Weights of a small GPT-style language model, trained from scratch on English Wikipedia.
Training: a variant of Muon for these matrices, 286M tokens, 9551 steps.
Each number is 50 + 12 x the weight over its row's rms, rounded and kept within 0 to 99. Layers, rows and columns count from 0. The size before them is the row's rms in percent of the matrix's.

# v: layer 4 attention value, 128x256, rms 0.317, rows 95-127, columns 128-191
# o: layer 4 attention output (transposed), 256x256, rms 0.611, rows 95-127,223-255, columns 128-191
# gate: layer 4 MLP gate, 1024x256, rms 0.394, rows 0-1, columns 128-191
# up: layer 4 MLP up, 1024x256, rms 0.425, rows 0-1, columns 128-191
# down: layer 4 MLP down (transposed), 1024x256, rms 0.201, rows 0-1, columns 128-191
v95 103:60 60 46 63 47 65 62 69 38 58 34 57 46 42 62 66 50 49 48 53 42 59 45 61 61 56 57 39 52 52 29 58 42 57 14 41 42 91 49 39 38 48 56 55 65 56 63 51 51 41 43 51 47 65 68 60 50 37 44 49 51 46 55 57
o95 094:62 55 51 42 57 59 59 42 40 54 62 59 58 48 64 64 42 24 24 48 56 50 33 54 41 55 43 51 49 50 59 60 29 32 56 68 48 35 53 76 61 41 54 42 53 45 61 41 55 33 55 63 30 55 60 50 35 41 38 36 27 18 56 46
o223 109:35 39 48 71 49 44 58 67 45 65 41 42 82 45 72 62 37 52 74 60 35 50 64 61 56 43 47 46 50 52 42 29 61 66 62 40 52 55 30 36 62 34 41 42 47 58 48 55 50 65 73 36 49 48 36 36 42 43 55 67 55 63 29 71
v96 099:37 45 49 61 50 63 40 35 67 58 55 56 54 56 56 53 49 39 70 57 70 50 65 48 52 57 52 49 57 54 44 46 51 77 63 56 57 51 44 36 45 73 56 44 66 35 54 54 43 65 44 71 53 49 58 63 62 39 34 32 74 29 56 32
o96 095:55 48 54 47 45 55 56 68 65 54 41 65 65 39 50 75 58 43 67 59 54 45 51 45 31 58 42 53 54 31 23 50 41 77 74 57 45 37 58 43 45 49 50 47 58 54 61 57 54 73 53 46 44 69 59 36 68 45 47 42 51 31 49 30
o224 101:43 33 50 73 33 40 59 50 44 44 48 56 46 57 51 47 50 51 56 55 47 71 61 48 56 62 35 43 31 59 55 59 53 56 41 31 44 63 52 40 42 53 44 56 27 51 43 65 38 55 39 57 56 39 42 44 40 44 50 31 64 66 43 79
v97 102:54 56 43 59 34 31 49 41 53 47 47 60 33 66 41 40 57 31 65 52 41 56 44 44 26 51 45 48 29 59 67 59 53 42 45 40 35 49 46 17 57 49 40 58 35 45 64 49 42 27 53 59 32 59 42 62 49 54 57 65 27 36 58 42
o97 100:54 38 53 36 56 66 49 53 46 40 67 58 48 32 38 47 62 51 55 46 44 65 50 43 58 57 64 75 35 61 52 61 62 45 54 47 34 39 40 57 38 38 29 53 38 28 62 52 31 51 49 42 57 55 38 34 78 58 77 43 52 21 72 48
o225 098:61 71 37 46 62 30 43 51 44 56 48 39 45 72 58 59 29 42 64 62 44 49 79 47 61 43 38 60 50 30 66 46 42 45 41 49 66 37 27 72 42 55 54 47 38 41 42 61 38 66 34 69 58 56 47 43 40 47 56 28 63 64 43 45
v98 105:44 60 64 50 46 56 42 42 32 49 65 56 45 51 70 81 47 59 32 37 58 49 75 53 51 45 39 57 72 52 53 50 73 30 70 50 32 42 56 46 37 35 51 76 32 35 46 52 60 47 43 45 62 30 60 47 37 37 42 74 57 48 59 47
o98 099:39 64 25 40 62 55 54 46 55 63 53 53 49 41 49 54 44 70 62 38 59 47 35 52 51 47 45 60 33 21 72 60 70 71 50 42 40 56 41 47 52 53 50 59 48 59 64 49 65 51 50 68 39 62 68 45 52 67 48 43 79 47 44 61
o226 116:72 52 50 44 20 60 51 76 48 40 60 54 43 59 46 33 63 49 54 61 62 69 66 50 56 45 45 46 47 45 58 56 44 36 51 57 54 65 43 41 55 53 45 42 47 60 77 38 22 41 48 45 55 54 36 46 44 66 65 42 45 56 51 44
v99 100:62 35 36 51 64 41 20 23 61 39 57 62 42 44 54 54 38 62 53 39 42 65 58 53 66 49 53 60 45 60 49 60 28 65 60 29 46 53 30 40 48 57 45 53 62 67 64 47 48 58 34 41 68 25 65 36 48 49 52 53 54 61 45 43
o99 092:50 75 56 54 47 35 50 49 47 50 61 29 62 44 67 54 62 50 49 44 61 35 53 34 54 60 70 52 46 47 51 37 57 42 65 50 54 56 53 36 41 51 20 44 63 51 54 39 53 49 48 48 61 32 21 56 46 42 43 51 29 82 36 43
o227 104:75 46 56 53 38 42 44 57 37 44 34 52 53 31 48 54 52 53 65 48 31 65 37 43 49 36 40 57 60 69 64 50 43 58 73 30 39 56 58 56 51 36 58 66 40 37 49 51 37 36 52 42 63 66 34 51 60 47 55 67 67 46 59 57
v100 092:48 12 44 35 39 60 33 41 42 45 56 54 46 61 59 47 60 33 58 45 43 57 33 62 50 58 19 77 49 54 56 44 33 51 58 49 39 57 76 59 43 50 52 68 38 67 59 49 61 43 37 39 66 61 55 35 59 43 45 64 49 59 66 50
o100 090:43 61 68 32 63 45 60 49 39 58 49 65 58 66 59 66 34 50 52 34 78 54 44 49 64 54 42 60 60 45 46 51 47 62 47 29 59 39 71 54 41 64 36 54 48 55 59 35 26 51 42 56 44 74 52 60 45 56 44 59 46 59 51 33
o228 101:35 63 38 61 40 59 59 62 48 57 33 35 44 51 36 39 49 42 52 52 53 33 39 47 31 47 78 56 42 49 63 62 65 30 72 60 61 67 50 36 47 64 54 49 66 29 42 52 42 38 67 49 47 52 54 33 76 54 45 42 41 50 57 45
v101 098:37 27 41 64 37 71 54 57 54 56 58 60 58 59 30 56 58 53 42 51 64 66 53 26 50 62 55 54 40 51 43 69 53 50 29 34 35 38 61 68 64 54 75 28 51 49 40 55 53 51 73 51 61 42 48 38 35 40 30 61 36 43 87 47
o101 085:46 59 53 72 50 39 27 55 36 34 57 55 25 62 44 56 55 45 42 61 62 26 54 53 47 82 60 68 71 37 74 52 53 56 58 37 49 56 41 60 30 27 40 36 19 68 26 54 52 45 38 54 47 46 58 62 58 58 46 45 60 53 34 47
o229 109:59 62 55 46 39 52 39 46 61 53 62 58 60 49 43 75 38 43 53 68 27 66 66 40 63 44 51 64 49 43 55 42 52 61 58 73 77 59 54 44 73 42 47 36 74 46 49 38 26 66 52 43 34 58 61 62 55 64 43 36 51 62 69 41
v102 107:49 43 37 46 61 61 53 50 55 35 37 56 51 56 52 48 41 40 73 61 54 44 31 42 67 68 59 66 52 38 42 86 54 54 54 68 30 64 31 65 52 49 33 63 56 56 43 42 50 64 56 45 64 62 56 46 52 45 61 32 58 68 51 51
o102 096:49 58 55 47 64 57 47 54 54 52 41 46 53 41 55 31 38 38 37 41 62 58 28 68 60 62 43 38 54 58 74 42 43 49 42 61 67 51 29 80 42 66 30 52 46 63 32 67 59 39 48 46 74 68 33 69 41 37 39 53 57 62 56 73
o230 110:32 56 43 56 45 52 54 39 57 48 47 51 70 39 66 39 34 62 54 50 76 58 48 70 52 50 40 65 51 41 48 58 64 43 53 44 41 59 58 31 47 31 58 45 45 39 39 70 41 42 42 53 40 43 51 45 62 42 36 66 49 42 54 51
v103 099:48 61 50 42 26 59 58 74 57 67 57 50 55 56 38 44 49 59 46 58 66 60 53 37 55 44 45 55 32 49 65 43 42 46 69 51 71 37 33 56 35 46 27 53 68 49 50 50 44 32 42 37 46 45 52 68 68 41 53 53 50 54 42 59
o103 092:40 57 47 65 53 30 51 54 51 60 26 45 61 49 40 62 50 62 39 33 75 53 55 58 60 41 46 49 40 57 35 31 44 42 24 53 32 59 47 53 35 45 68 55 45 54 53 50 48 33 59 66 29 61 49 50 51 43 50 61 42 67 65 53
o231 103:52 52 63 54 63 58 57 34 48 35 59 49 58 71 59 35 48 61 55 52 42 39 34 47 51 72 44 44 51 55 59 48 57 57 62 47 45 49 46 53 80 60 39 52 38 43 50 26 36 72 77 67 66 45 54 69 50 53 66 36 76 51 46 54
v104 108:54 56 37 37 52 54 61 51 57 37 60 57 37 45 33 78 54 58 70 50 54 40 36 59 59 61 48 37 62 40 50 56 43 39 42 51 52 64 26 71 51 44 48 52 46 58 56 55 40 56 53 40 29 56 47 30 41 35 55 58 52 69 35 43
o104 095:71 55 50 36 71 63 45 41 57 60 30 56 58 62 50 39 32 52 54 42 58 56 52 31 30 42 38 61 36 69 48 59 38 61 54 52 35 61 48 51 67 40 42 52 55 60 60 66 47 41 48 64 43 36 53 50 40 36 43 46 40 20 66 44
o232 112:47 59 48 61 37 63 60 49 38 28 38 41 54 57 54 54 63 47 61 40 46 85 31 58 50 67 48 49 45 45 66 67 73 43 59 67 70 49 46 42 52 47 57 15 55 37 33 42 25 53 31 67 64 36 28 68 50 57 57 50 64 42 42 51
v105 097:58 41 43 61 61 52 34 41 65 77 67 48 60 47 61 45 36 47 39 36 71 58 47 70 50 56 41 43 51 51 43 53 63 60 62 43 51 66 48 58 54 45 46 55 51 29 64 37 38 33 53 45 32 72 22 55 46 47 56 55 86 62 51 67
o105 085:44 49 61 69 38 66 75 58 50 62 53 50 83 57 65 64 52 66 48 64 52 39 30 51 70 71 64 71 56 68 46 52 48 43 47 65 51 32 32 55 52 49 37 36 68 29 41 42 36 56 46 38 63 24 33 51 78 70 50 41 37 32 27 54
o233 108:62 51 47 29 77 39 53 53 37 58 42 53 39 56 50 33 52 53 31 47 72 42 46 51 38 32 56 36 41 35 39 44 52 43 52 43 52 56 47 51 43 41 43 56 30 62 53 54 50 68 31 51 36 64 48 56 38 33 52 54 53 64 52 64
v106 097:45 30 66 57 65 36 58 49 38 35 65 49 54 76 45 48 46 47 59 28 53 53 30 63 66 44 48 41 52 71 53 47 60 68 44 60 58 70 36 58 52 65 39 52 48 43 59 44 47 43 43 54 60 51 67 49 36 65 62 39 57 52 34 43
o106 086:67 71 77 40 36 39 24 63 52 51 35 50 59 39 48 37 53 46 61 41 47 63 36 47 57 48 44 40 35 51 47 53 61 58 36 42 64 51 73 67 57 72 46 51 46 39 47 45 51 62 49 51 56 36 61 53 59 29 50 44 35 52 27 67
o234 106:51 40 26 63 68 53 35 56 46 67 49 50 34 84 57 68 42 52 57 30 71 65 72 51 62 62 64 31 48 49 39 54 51 37 48 58 33 57 38 40 49 22 60 44 46 54 42 39 46 49 53 58 49 55 44 59 39 55 32 53 68 63 44 77
v107 096:51 37 34 61 63 51 30 35 61 69 68 24 52 35 64 41 47 40 57 37 67 69 40 43 81 34 41 63 67 39 45 55 56 42 54 46 61 46 48 43 29 46 53 42 28 57 36 62 57 37 53 43 40 40 59 67 52 64 46 42 30 59 44 40
o107 097:28 56 46 40 39 59 71 44 39 66 43 21 37 54 51 62 37 37 33 38 42 49 51 50 58 53 44 61 51 51 48 23 64 48 58 50 49 66 23 57 56 46 50 37 53 67 53 48 52 30 38 42 27 50 35 69 56 68 61 57 50 56 51 62
o235 108:73 54 33 40 46 49 21 59 44 48 47 37 49 38 56 37 59 53 56 42 51 57 60 46 40 55 51 55 32 47 50 42 53 53 44 65 15 31 66 41 45 37 41 54 21 54 68 56 35 54 58 74 49 66 73 41 47 61 39 35 26 57 62 24
v108 099:22 79 80 46 41 40 40 64 49 60 57 56 40 51 49 73 51 31 24 31 68 55 54 37 33 63 56 47 37 50 49 36 49 66 63 55 39 56 61 46 45 45 37 47 29 52 68 39 54 56 46 46 63 38 51 61 52 59 41 45 45 66 54 49
o108 091:44 69 55 71 46 43 73 71 49 58 53 59 47 41 50 68 54 58 37 69 49 44 39 65 54 53 56 47 55 49 46 44 49 54 59 31 46 69 35 46 60 64 49 62 42 43 45 64 41 42 67 61 53 27 64 51 63 55 33 48 39 65 34 56
o236 111:39 70 77 35 50 52 44 65 43 31 50 23 43 34 43 48 33 49 77 55 57 50 51 36 59 69 46 41 41 65 57 38 71 46 52 42 45 56 44 39 29 62 60 48 77 54 45 55 39 45 25 61 31 37 49 55 41 69 54 57 60 55 63 40
v109 102:48 52 53 63 65 68 42 80 66 60 42 57 48 45 63 38 51 52 48 51 40 55 40 79 51 33 26 65 47 49 41 44 38 35 53 40 60 41 60 50 52 59 53 67 54 69 34 65 52 51 53 52 41 42 53 29 58 45 24 64 50 54 39 66
o109 094:30 49 50 42 74 69 68 72 68 53 63 48 54 30 55 45 55 68 78 46 54 61 66 53 50 46 40 60 34 62 54 49 68 40 43 64 61 65 52 50 50 53 27 57 34 45 62 48 65 44 77 63 30 74 47 43 29 47 62 48 46 37 56 27
o237 106:60 34 43 41 49 51 34 49 57 62 57 43 25 50 44 53 66 42 48 37 62 57 52 47 29 63 53 42 60 43 48 49 55 67 54 35 54 37 54 61 64 33 54 60 55 46 32 55 49 49 60 23 62 35 60 85 54 43 41 52 53 52 39 43
v110 102:37 56 43 65 49 75 51 41 49 55 54 46 45 71 66 35 29 59 73 70 56 48 27 59 34 45 58 58 56 43 50 52 57 60 56 43 49 52 52 64 35 41 35 48 51 48 41 22 52 42 61 64 48 61 65 34 50 44 90 45 54 56 46 33
o110 088:47 42 39 46 36 53 42 45 45 51 42 50 51 39 51 77 39 46 58 55 42 60 39 51 47 34 32 60 24 40 44 57 61 47 30 57 44 67 61 39 71 61 57 45 53 49 56 50 28 50 53 53 54 54 67 37 47 38 54 35 49 31 45 42
o238 110:45 47 30 11 78 52 54 71 68 57 50 58 64 64 55 68 56 31 54 61 59 58 56 75 70 60 49 59 60 55 60 68 26 38 40 47 66 60 56 64 45 46 43 47 37 62 30 54 69 60 51 49 45 64 40 25 64 38 32 41 59 45 59 46
v111 104:41 36 56 61 42 62 65 47 49 47 53 60 53 48 59 58 50 55 41 58 50 51 28 40 47 37 34 51 68 39 73 67 53 53 43 38 39 42 42 75 31 52 43 51 61 28 47 45 32 55 59 36 59 32 47 42 32 40 30 32 47 50 55 52
o111 100:50 62 38 57 51 67 62 54 53 19 37 37 36 39 56 43 48 48 35 38 59 57 44 59 34 71 33 43 39 57 61 48 51 94 36 49 49 49 40 63 44 55 50 48 52 47 57 59 46 41 57 46 45 24 55 69 43 51 55 32 53 68 57 80
o239 100:31 30 42 43 43 28 44 58 50 54 53 68 49 60 62 53 57 67 35 47 45 65 48 67 58 70 54 54 49 42 42 35 47 30 72 34 29 43 69 52 67 28 35 49 64 41 67 47 58 42 45 42 41 61 44 52 67 60 28 47 39 39 43 50
v112 097:51 55 66 54 61 61 62 50 50 48 50 54 68 28 64 55 41 58 39 45 53 64 52 50 33 57 37 53 69 55 32 33 38 58 49 60 54 69 40 38 66 72 47 33 44 55 46 30 69 59 42 59 59 53 57 39 38 53 48 43 58 55 42 49
o112 093:57 63 38 48 62 47 69 68 45 44 53 35 43 40 51 42 41 53 64 51 57 33 38 41 36 48 51 76 51 48 62 29 61 43 42 39 51 28 47 50 50 44 35 56 60 54 66 51 80 29 51 63 70 50 41 58 48 48 39 46 59 53 46 66
o240 106:62 60 62 56 27 52 41 47 41 73 64 66 55 48 65 59 69 50 31 41 55 56 60 54 62 49 58 39 48 36 42 51 48 31 53 69 39 71 48 65 62 43 41 65 59 65 24 45 32 58 38 41 30 56 53 34 49 46 68 57 42 56 49 45
v113 099:75 66 52 59 26 40 41 57 62 45 52 27 48 54 60 44 35 64 49 54 51 25 48 46 35 42 62 48 54 51 70 60 51 58 54 72 64 39 53 53 47 41 61 52 51 46 40 62 36 71 55 44 55 38 48 51 47 59 46 62 73 55 71 43
o113 093:68 46 61 46 64 68 45 49 43 41 35 68 36 51 73 46 55 47 42 60 53 70 80 37 50 46 45 33 64 29 52 54 56 68 66 33 58 53 55 52 39 57 48 52 37 38 46 75 50 60 46 28 46 46 40 47 59 49 56 32 64 53 49 48
o241 105:39 54 51 37 74 54 67 56 36 43 37 48 46 55 38 71 49 45 57 34 63 54 65 59 37 48 43 48 33 55 46 51 61 25 42 37 65 58 36 53 54 49 43 40 65 54 68 56 47 27 61 39 53 38 51 64 69 31 35 32 53 45 44 51
v114 096:33 31 37 60 61 51 55 27 46 31 66 59 38 47 49 43 49 43 51 49 77 58 52 58 51 28 31 37 52 48 55 33 33 61 53 61 53 29 62 40 46 67 42 72 42 87 56 57 62 58 47 33 72 56 70 46 48 60 46 50 64 63 35 67
o114 086:55 41 48 58 64 51 48 46 35 65 30 36 43 47 48 59 62 37 61 22 76 32 47 42 57 30 58 23 54 54 54 62 42 47 62 51 29 81 59 47 36 56 48 67 82 50 68 55 46 64 50 28 47 56 44 57 35 45 34 53 35 70 41 60
o242 112:45 56 68 52 37 36 40 47 48 41 36 46 26 43 51 34 29 77 50 44 40 66 64 55 57 51 52 50 57 40 58 48 43 41 46 46 70 34 41 29 44 39 63 38 37 43 38 22 51 36 68 63 59 58 54 43 55 41 38 37 59 50 65 29
v115 105:49 51 41 56 42 54 32 56 58 54 35 43 25 58 49 75 48 62 42 38 33 44 37 54 51 44 47 70 51 59 48 66 70 46 37 39 41 46 54 68 27 56 37 53 50 54 49 50 64 57 62 66 59 43 55 65 64 55 55 61 41 46 69 34
o115 086:54 48 21 44 64 42 48 42 45 62 50 47 31 64 59 52 56 46 43 36 45 41 36 59 51 41 41 42 54 44 60 52 59 68 69 35 56 42 35 37 43 58 36 54 78 56 65 66 42 40 62 34 40 54 42 54 56 57 33 49 68 42 51 49
o243 113:50 37 34 75 50 40 41 54 42 61 53 59 70 44 26 60 63 53 57 58 49 47 45 48 35 61 68 74 62 41 68 39 53 31 50 40 43 70 36 80 41 30 48 42 35 36 63 43 56 53 56 33 47 41 57 43 47 34 52 50 61 43 45 55
v116 099:27 32 50 43 58 46 41 47 30 41 53 36 45 44 38 63 51 48 38 51 65 45 21 54 22 55 41 48 44 38 53 53 47 49 40 77 55 42 29 51 64 70 52 52 62 53 44 72 65 37 49 49 58 58 46 40 77 47 63 48 78 54 52 58
o116 090:61 51 56 57 47 51 31 58 56 73 42 36 59 65 63 35 33 71 78 67 58 65 66 40 66 53 63 50 41 61 35 53 45 53 62 48 59 47 53 36 43 56 37 67 45 59 39 55 48 57 49 36 58 56 36 69 43 51 59 53 71 64 35 48
o244 108:44 60 38 56 72 49 59 49 35 53 54 48 50 69 25 51 47 57 42 67 47 46 47 53 50 39 57 49 40 49 52 52 59 35 38 24 41 43 68 62 57 61 69 51 48 45 51 45 29 30 41 40 50 46 78 46 53 47 48 57 51 56 53 35
v117 098:40 40 48 69 60 58 61 46 46 49 47 35 25 61 41 59 52 51 44 71 69 40 61 34 49 61 65 77 72 59 31 67 62 74 45 24 66 46 45 40 38 36 48 56 68 36 61 50 36 37 68 49 66 49 48 54 39 41 69 46 56 38 58 53
o117 088:59 51 46 67 52 56 35 50 37 71 46 61 34 44 66 56 58 54 38 50 39 37 51 33 54 45 68 53 51 52 61 53 41 35 42 67 44 57 46 45 25 40 34 39 42 64 38 51 64 50 65 55 25 49 61 43 44 55 56 60 49 56 67 54
o245 105:43 46 53 59 65 47 55 60 35 42 46 51 95 63 46 64 51 50 69 48 64 41 50 52 51 54 45 51 41 70 49 39 48 52 69 46 57 40 45 41 49 28 48 48 44 72 75 38 36 38 53 47 58 38 61 53 68 34 53 55 42 56 53 58
v118 103:72 63 46 56 30 56 46 57 52 32 40 40 61 42 49 23 43 58 64 55 59 59 46 39 30 67 35 43 62 60 51 39 55 39 54 44 26 53 45 68 72 52 36 42 64 58 61 52 60 42 45 74 43 62 58 59 75 61 53 44 50 68 25 56
o118 096:42 38 49 43 44 41 29 45 49 44 38 46 71 41 47 44 69 58 58 36 58 42 47 47 56 41 59 42 59 64 42 52 57 44 51 49 37 62 66 42 39 50 44 38 45 44 68 36 52 60 47 70 49 40 76 49 70 56 57 62 52 43 22 44
o246 110:40 45 53 47 65 46 69 64 45 47 60 43 48 50 30 59 26 34 47 68 60 42 60 38 41 56 39 53 57 47 38 51 55 36 42 51 46 42 59 73 57 59 46 45 68 38 36 46 41 61 57 57 57 54 30 44 28 37 24 43 66 54 65 79
v119 096:71 64 56 70 54 40 42 62 31 55 43 35 52 43 63 63 34 49 62 54 50 78 93 66 53 63 56 37 57 48 44 48 25 60 40 65 49 46 49 53 49 54 49 36 68 58 31 69 70 57 74 73 51 69 40 69 40 68 49 26 45 49 47 45
o119 097:49 48 75 34 53 34 61 54 39 47 46 43 46 62 43 24 42 42 52 49 42 74 59 58 24 45 47 36 47 49 50 54 32 48 48 60 44 26 37 41 64 75 66 49 73 05 31 65 40 43 67 66 46 46 34 56 39 46 46 50 54 64 35 51
o247 098:45 58 46 71 10 57 48 62 45 45 28 66 58 37 46 49 52 53 71 53 50 40 33 45 52 26 35 64 51 34 35 35 50 63 61 61 66 61 58 46 55 43 46 43 47 62 56 53 57 45 45 36 47 47 48 27 46 45 57 41 22 41 39 57
v120 100:67 52 40 60 59 57 56 37 29 38 66 61 29 42 57 41 57 51 60 47 43 65 62 60 54 39 35 49 39 48 59 41 65 47 51 72 52 44 65 65 65 30 36 44 55 33 51 48 70 60 37 63 44 57 74 21 72 55 46 62 47 39 50 63
o120 097:41 43 44 57 56 73 32 36 47 59 39 43 30 45 59 37 65 38 72 64 55 39 50 66 49 41 31 23 36 34 63 44 69 32 43 52 52 48 56 63 85 52 61 52 35 64 67 57 49 67 51 37 53 55 57 27 57 54 37 41 37 33 45 57
o248 106:40 52 64 49 49 55 55 49 51 38 64 49 58 49 34 56 35 71 11 22 59 73 58 46 46 47 52 63 52 77 48 74 39 42 41 46 38 38 48 44 41 49 34 66 19 28 34 38 62 25 69 23 32 51 45 45 44 43 49 60 43 46 61 46
v121 104:57 40 65 28 43 41 60 47 56 28 46 48 28 70 53 51 58 51 51 59 63 62 56 41 52 33 36 36 48 36 45 77 41 43 41 49 35 49 46 47 38 09 66 48 54 47 56 64 67 64 40 43 49 45 35 37 52 62 39 31 64 62 31 54
o121 093:51 56 48 42 24 64 72 49 45 30 55 63 67 53 51 66 37 58 38 23 57 38 70 41 68 49 45 51 56 51 51 53 37 52 60 44 61 49 50 43 40 62 61 31 65 54 39 21 45 58 71 41 48 34 36 36 57 33 40 56 57 60 42 51
o249 113:56 63 53 53 59 44 44 64 32 54 27 37 52 48 36 40 69 48 55 53 62 60 33 62 59 43 44 51 50 47 66 63 60 53 39 43 68 55 45 31 41 62 34 50 41 50 74 47 54 60 60 68 65 48 70 42 38 32 64 45 40 48 31 70
v122 101:51 51 36 53 42 57 60 36 48 58 37 40 19 50 60 70 54 50 58 29 69 67 60 69 52 54 49 50 50 40 36 48 42 47 41 59 50 46 79 42 22 64 59 55 50 77 70 40 43 41 47 41 42 36 27 43 38 67 53 50 54 49 50 50
o122 095:49 73 68 52 41 46 22 53 34 59 37 49 56 61 54 71 51 68 43 25 61 78 54 60 58 43 62 44 44 37 36 42 41 64 62 39 62 43 52 60 48 61 61 60 25 48 28 56 71 58 47 59 39 46 23 49 63 35 41 39 77 34 55 77
o250 104:43 62 38 57 20 56 47 51 34 50 43 43 59 35 69 56 52 54 59 64 29 57 52 41 40 61 32 56 55 48 62 66 48 41 39 59 48 60 59 31 58 65 45 63 71 51 61 58 66 49 50 60 45 38 66 50 31 35 18 53 20 47 37 45
v123 101:52 39 59 57 50 61 54 45 52 53 39 61 46 73 62 50 63 52 55 51 51 41 40 49 61 47 55 56 40 50 45 64 43 52 57 54 49 24 38 55 69 42 57 54 46 56 38 25 56 38 44 38 32 64 60 60 59 44 39 47 31 50 55 30
o123 090:32 29 56 58 31 49 40 49 39 69 60 52 37 48 35 53 54 70 72 56 56 39 40 43 41 55 52 58 64 52 41 49 35 32 79 50 31 61 45 44 20 60 39 55 62 50 58 44 44 31 76 61 65 53 44 59 52 46 52 46 55 55 35 44
o251 113:52 45 52 73 73 56 57 28 41 57 66 57 52 77 54 51 60 42 26 46 49 42 67 51 54 44 46 59 50 55 43 48 67 29 49 68 58 60 50 52 54 39 51 49 74 38 44 56 64 75 49 58 43 48 62 38 60 44 70 23 29 55 71 51
v124 098:46 68 43 54 61 46 48 41 51 47 50 55 50 59 85 62 46 59 42 46 45 57 55 62 63 45 63 39 52 31 48 39 40 69 64 54 44 40 62 67 20 34 56 49 52 32 64 65 51 31 60 45 63 55 58 37 51 57 58 49 33 48 48 49
o124 096:43 46 40 63 56 36 41 48 45 51 52 49 35 56 63 43 64 52 34 64 48 46 44 35 54 37 49 43 67 57 39 47 62 63 43 53 35 42 53 56 55 72 71 44 47 53 52 34 49 38 45 60 39 52 50 64 43 44 43 27 57 38 37 57
o252 102:57 42 55 45 60 58 48 68 46 59 47 51 70 55 56 54 48 51 49 18 74 71 44 37 35 69 64 55 43 49 46 47 60 41 57 59 54 43 61 30 66 50 66 49 50 38 50 60 53 38 41 76 42 22 38 42 46 60 73 58 26 41 42 52
v125 102:46 28 35 53 54 79 37 37 64 51 39 38 43 52 36 42 44 67 31 43 32 68 62 45 45 60 75 45 24 51 47 58 56 50 48 57 29 30 66 50 40 42 61 65 62 53 41 47 40 26 57 55 70 41 34 43 38 67 33 48 43 33 48 54
o125 095:30 55 43 59 49 68 68 63 49 27 57 46 51 70 68 60 49 78 31 54 51 39 43 58 53 57 59 41 50 35 60 60 61 55 67 47 58 39 51 63 48 39 38 57 35 58 33 41 68 35 34 47 48 58 75 40 44 55 54 40 59 56 62 50
o253 108:53 44 58 33 38 45 36 36 51 69 59 52 29 24 36 50 36 45 76 48 27 37 53 37 41 51 58 54 57 44 52 46 32 68 63 40 53 57 30 48 47 51 44 30 29 51 30 36 68 70 64 41 61 38 62 63 22 38 27 54 47 62 42 66
v126 105:43 75 65 54 64 43 38 76 34 42 47 49 50 42 64 46 33 35 57 43 69 63 54 75 61 60 40 73 53 50 69 49 40 58 60 68 68 32 54 49 49 50 50 58 59 29 57 48 42 63 64 45 38 52 22 36 51 39 54 36 74 49 50 51
o126 104:54 73 76 43 66 67 33 34 61 49 43 43 45 43 64 45 55 43 51 56 43 41 65 70 47 35 50 51 54 54 77 57 59 39 42 38 75 51 63 39 32 68 43 58 39 32 27 59 52 55 43 61 48 31 46 64 66 49 37 30 57 30 52 46
o254 100:49 37 44 59 37 57 49 59 46 54 54 68 49 26 52 17 63 46 27 60 44 75 37 63 41 66 40 31 54 60 41 38 42 54 33 40 39 33 43 41 34 63 43 50 47 62 57 50 44 38 79 48 45 47 49 55 60 33 35 44 57 47 37 27
v127 095:69 50 50 44 54 62 66 52 62 45 39 41 47 67 42 42 52 42 53 44 54 43 66 63 70 43 49 43 16 53 44 60 49 36 47 51 43 53 46 38 57 43 56 39 54 54 38 60 51 48 46 64 17 53 56 53 62 50 71 40 53 44 55 68
o127 089:35 52 80 56 45 64 76 73 53 33 33 74 55 44 54 43 44 46 30 37 55 44 64 64 70 32 48 63 75 50 57 53 56 50 60 42 18 56 47 52 37 54 29 28 60 28 45 54 38 53 61 43 55 59 46 61 41 46 65 59 24 40 41 38
o255 106:44 37 50 39 43 55 45 47 60 61 42 44 30 30 42 48 50 65 54 54 42 51 35 27 32 47 51 32 47 30 37 55 41 62 61 37 59 47 52 61 56 65 54 53 34 58 26 47 74 64 44 28 56 63 61 39 58 55 46 44 51 59 62 50
gate0 102:56 48 44 39 56 49 52 51 37 52 42 44 58 39 51 34 62 55 45 43 59 72 45 34 37 49 63 47 68 68 44 36 50 81 65 53 50 50 44 47 28 57 49 54 47 43 44 53 59 58 35 58 55 31 33 58 41 64 50 47 29 49 48 61
up0 097:47 66 53 34 52 71 55 40 60 34 28 65 40 62 31 67 45 65 72 61 52 44 63 27 58 52 44 60 51 38 63 51 51 74 49 47 45 63 57 46 39 38 51 59 60 70 55 60 45 54 52 58 66 71 45 42 41 59 31 59 50 64 37 65
down0 096:39 49 27 50 43 51 38 63 55 40 54 33 55 39 63 43 36 67 43 67 59 45 56 46 42 55 60 41 62 94 36 31 46 48 40 56 71 47 42 66 48 53 42 44 34 49 57 33 67 47 48 73 42 24 53 67 55 35 54 43 40 45 34 33
gate1 092:53 64 24 42 70 64 61 53 55 54 35 38 65 46 44 35 40 49 62 54 76 69 51 63 47 53 39 56 53 42 32 48 63 48 39 54 59 53 42 47 43 35 28 54 52 71 53 71 52 48 47 57 57 16 43 44 56 46 52 45 37 54 53 63
up1 093:41 42 43 61 49 40 62 60 36 44 76 52 52 52 54 44 58 55 62 56 35 47 53 58 35 32 63 42 51 72 45 35 47 38 33 47 41 59 59 57 65 52 59 38 56 36 49 55 49 75 59 58 43 57 62 36 52 59 54 58 60 37 45 28
down1 091:69 48 39 68 48 40 51 51 45 37 48 34 39 63 41 45 45 41 61 42 60 61 41 48 34 58 44 68 45 38 73 59 70 57 54 44 51 74 61 46 66 66 66 64 56 32 58 62 45 47 75 32 36 52 53 66 32 54 46 37 47 61 61 37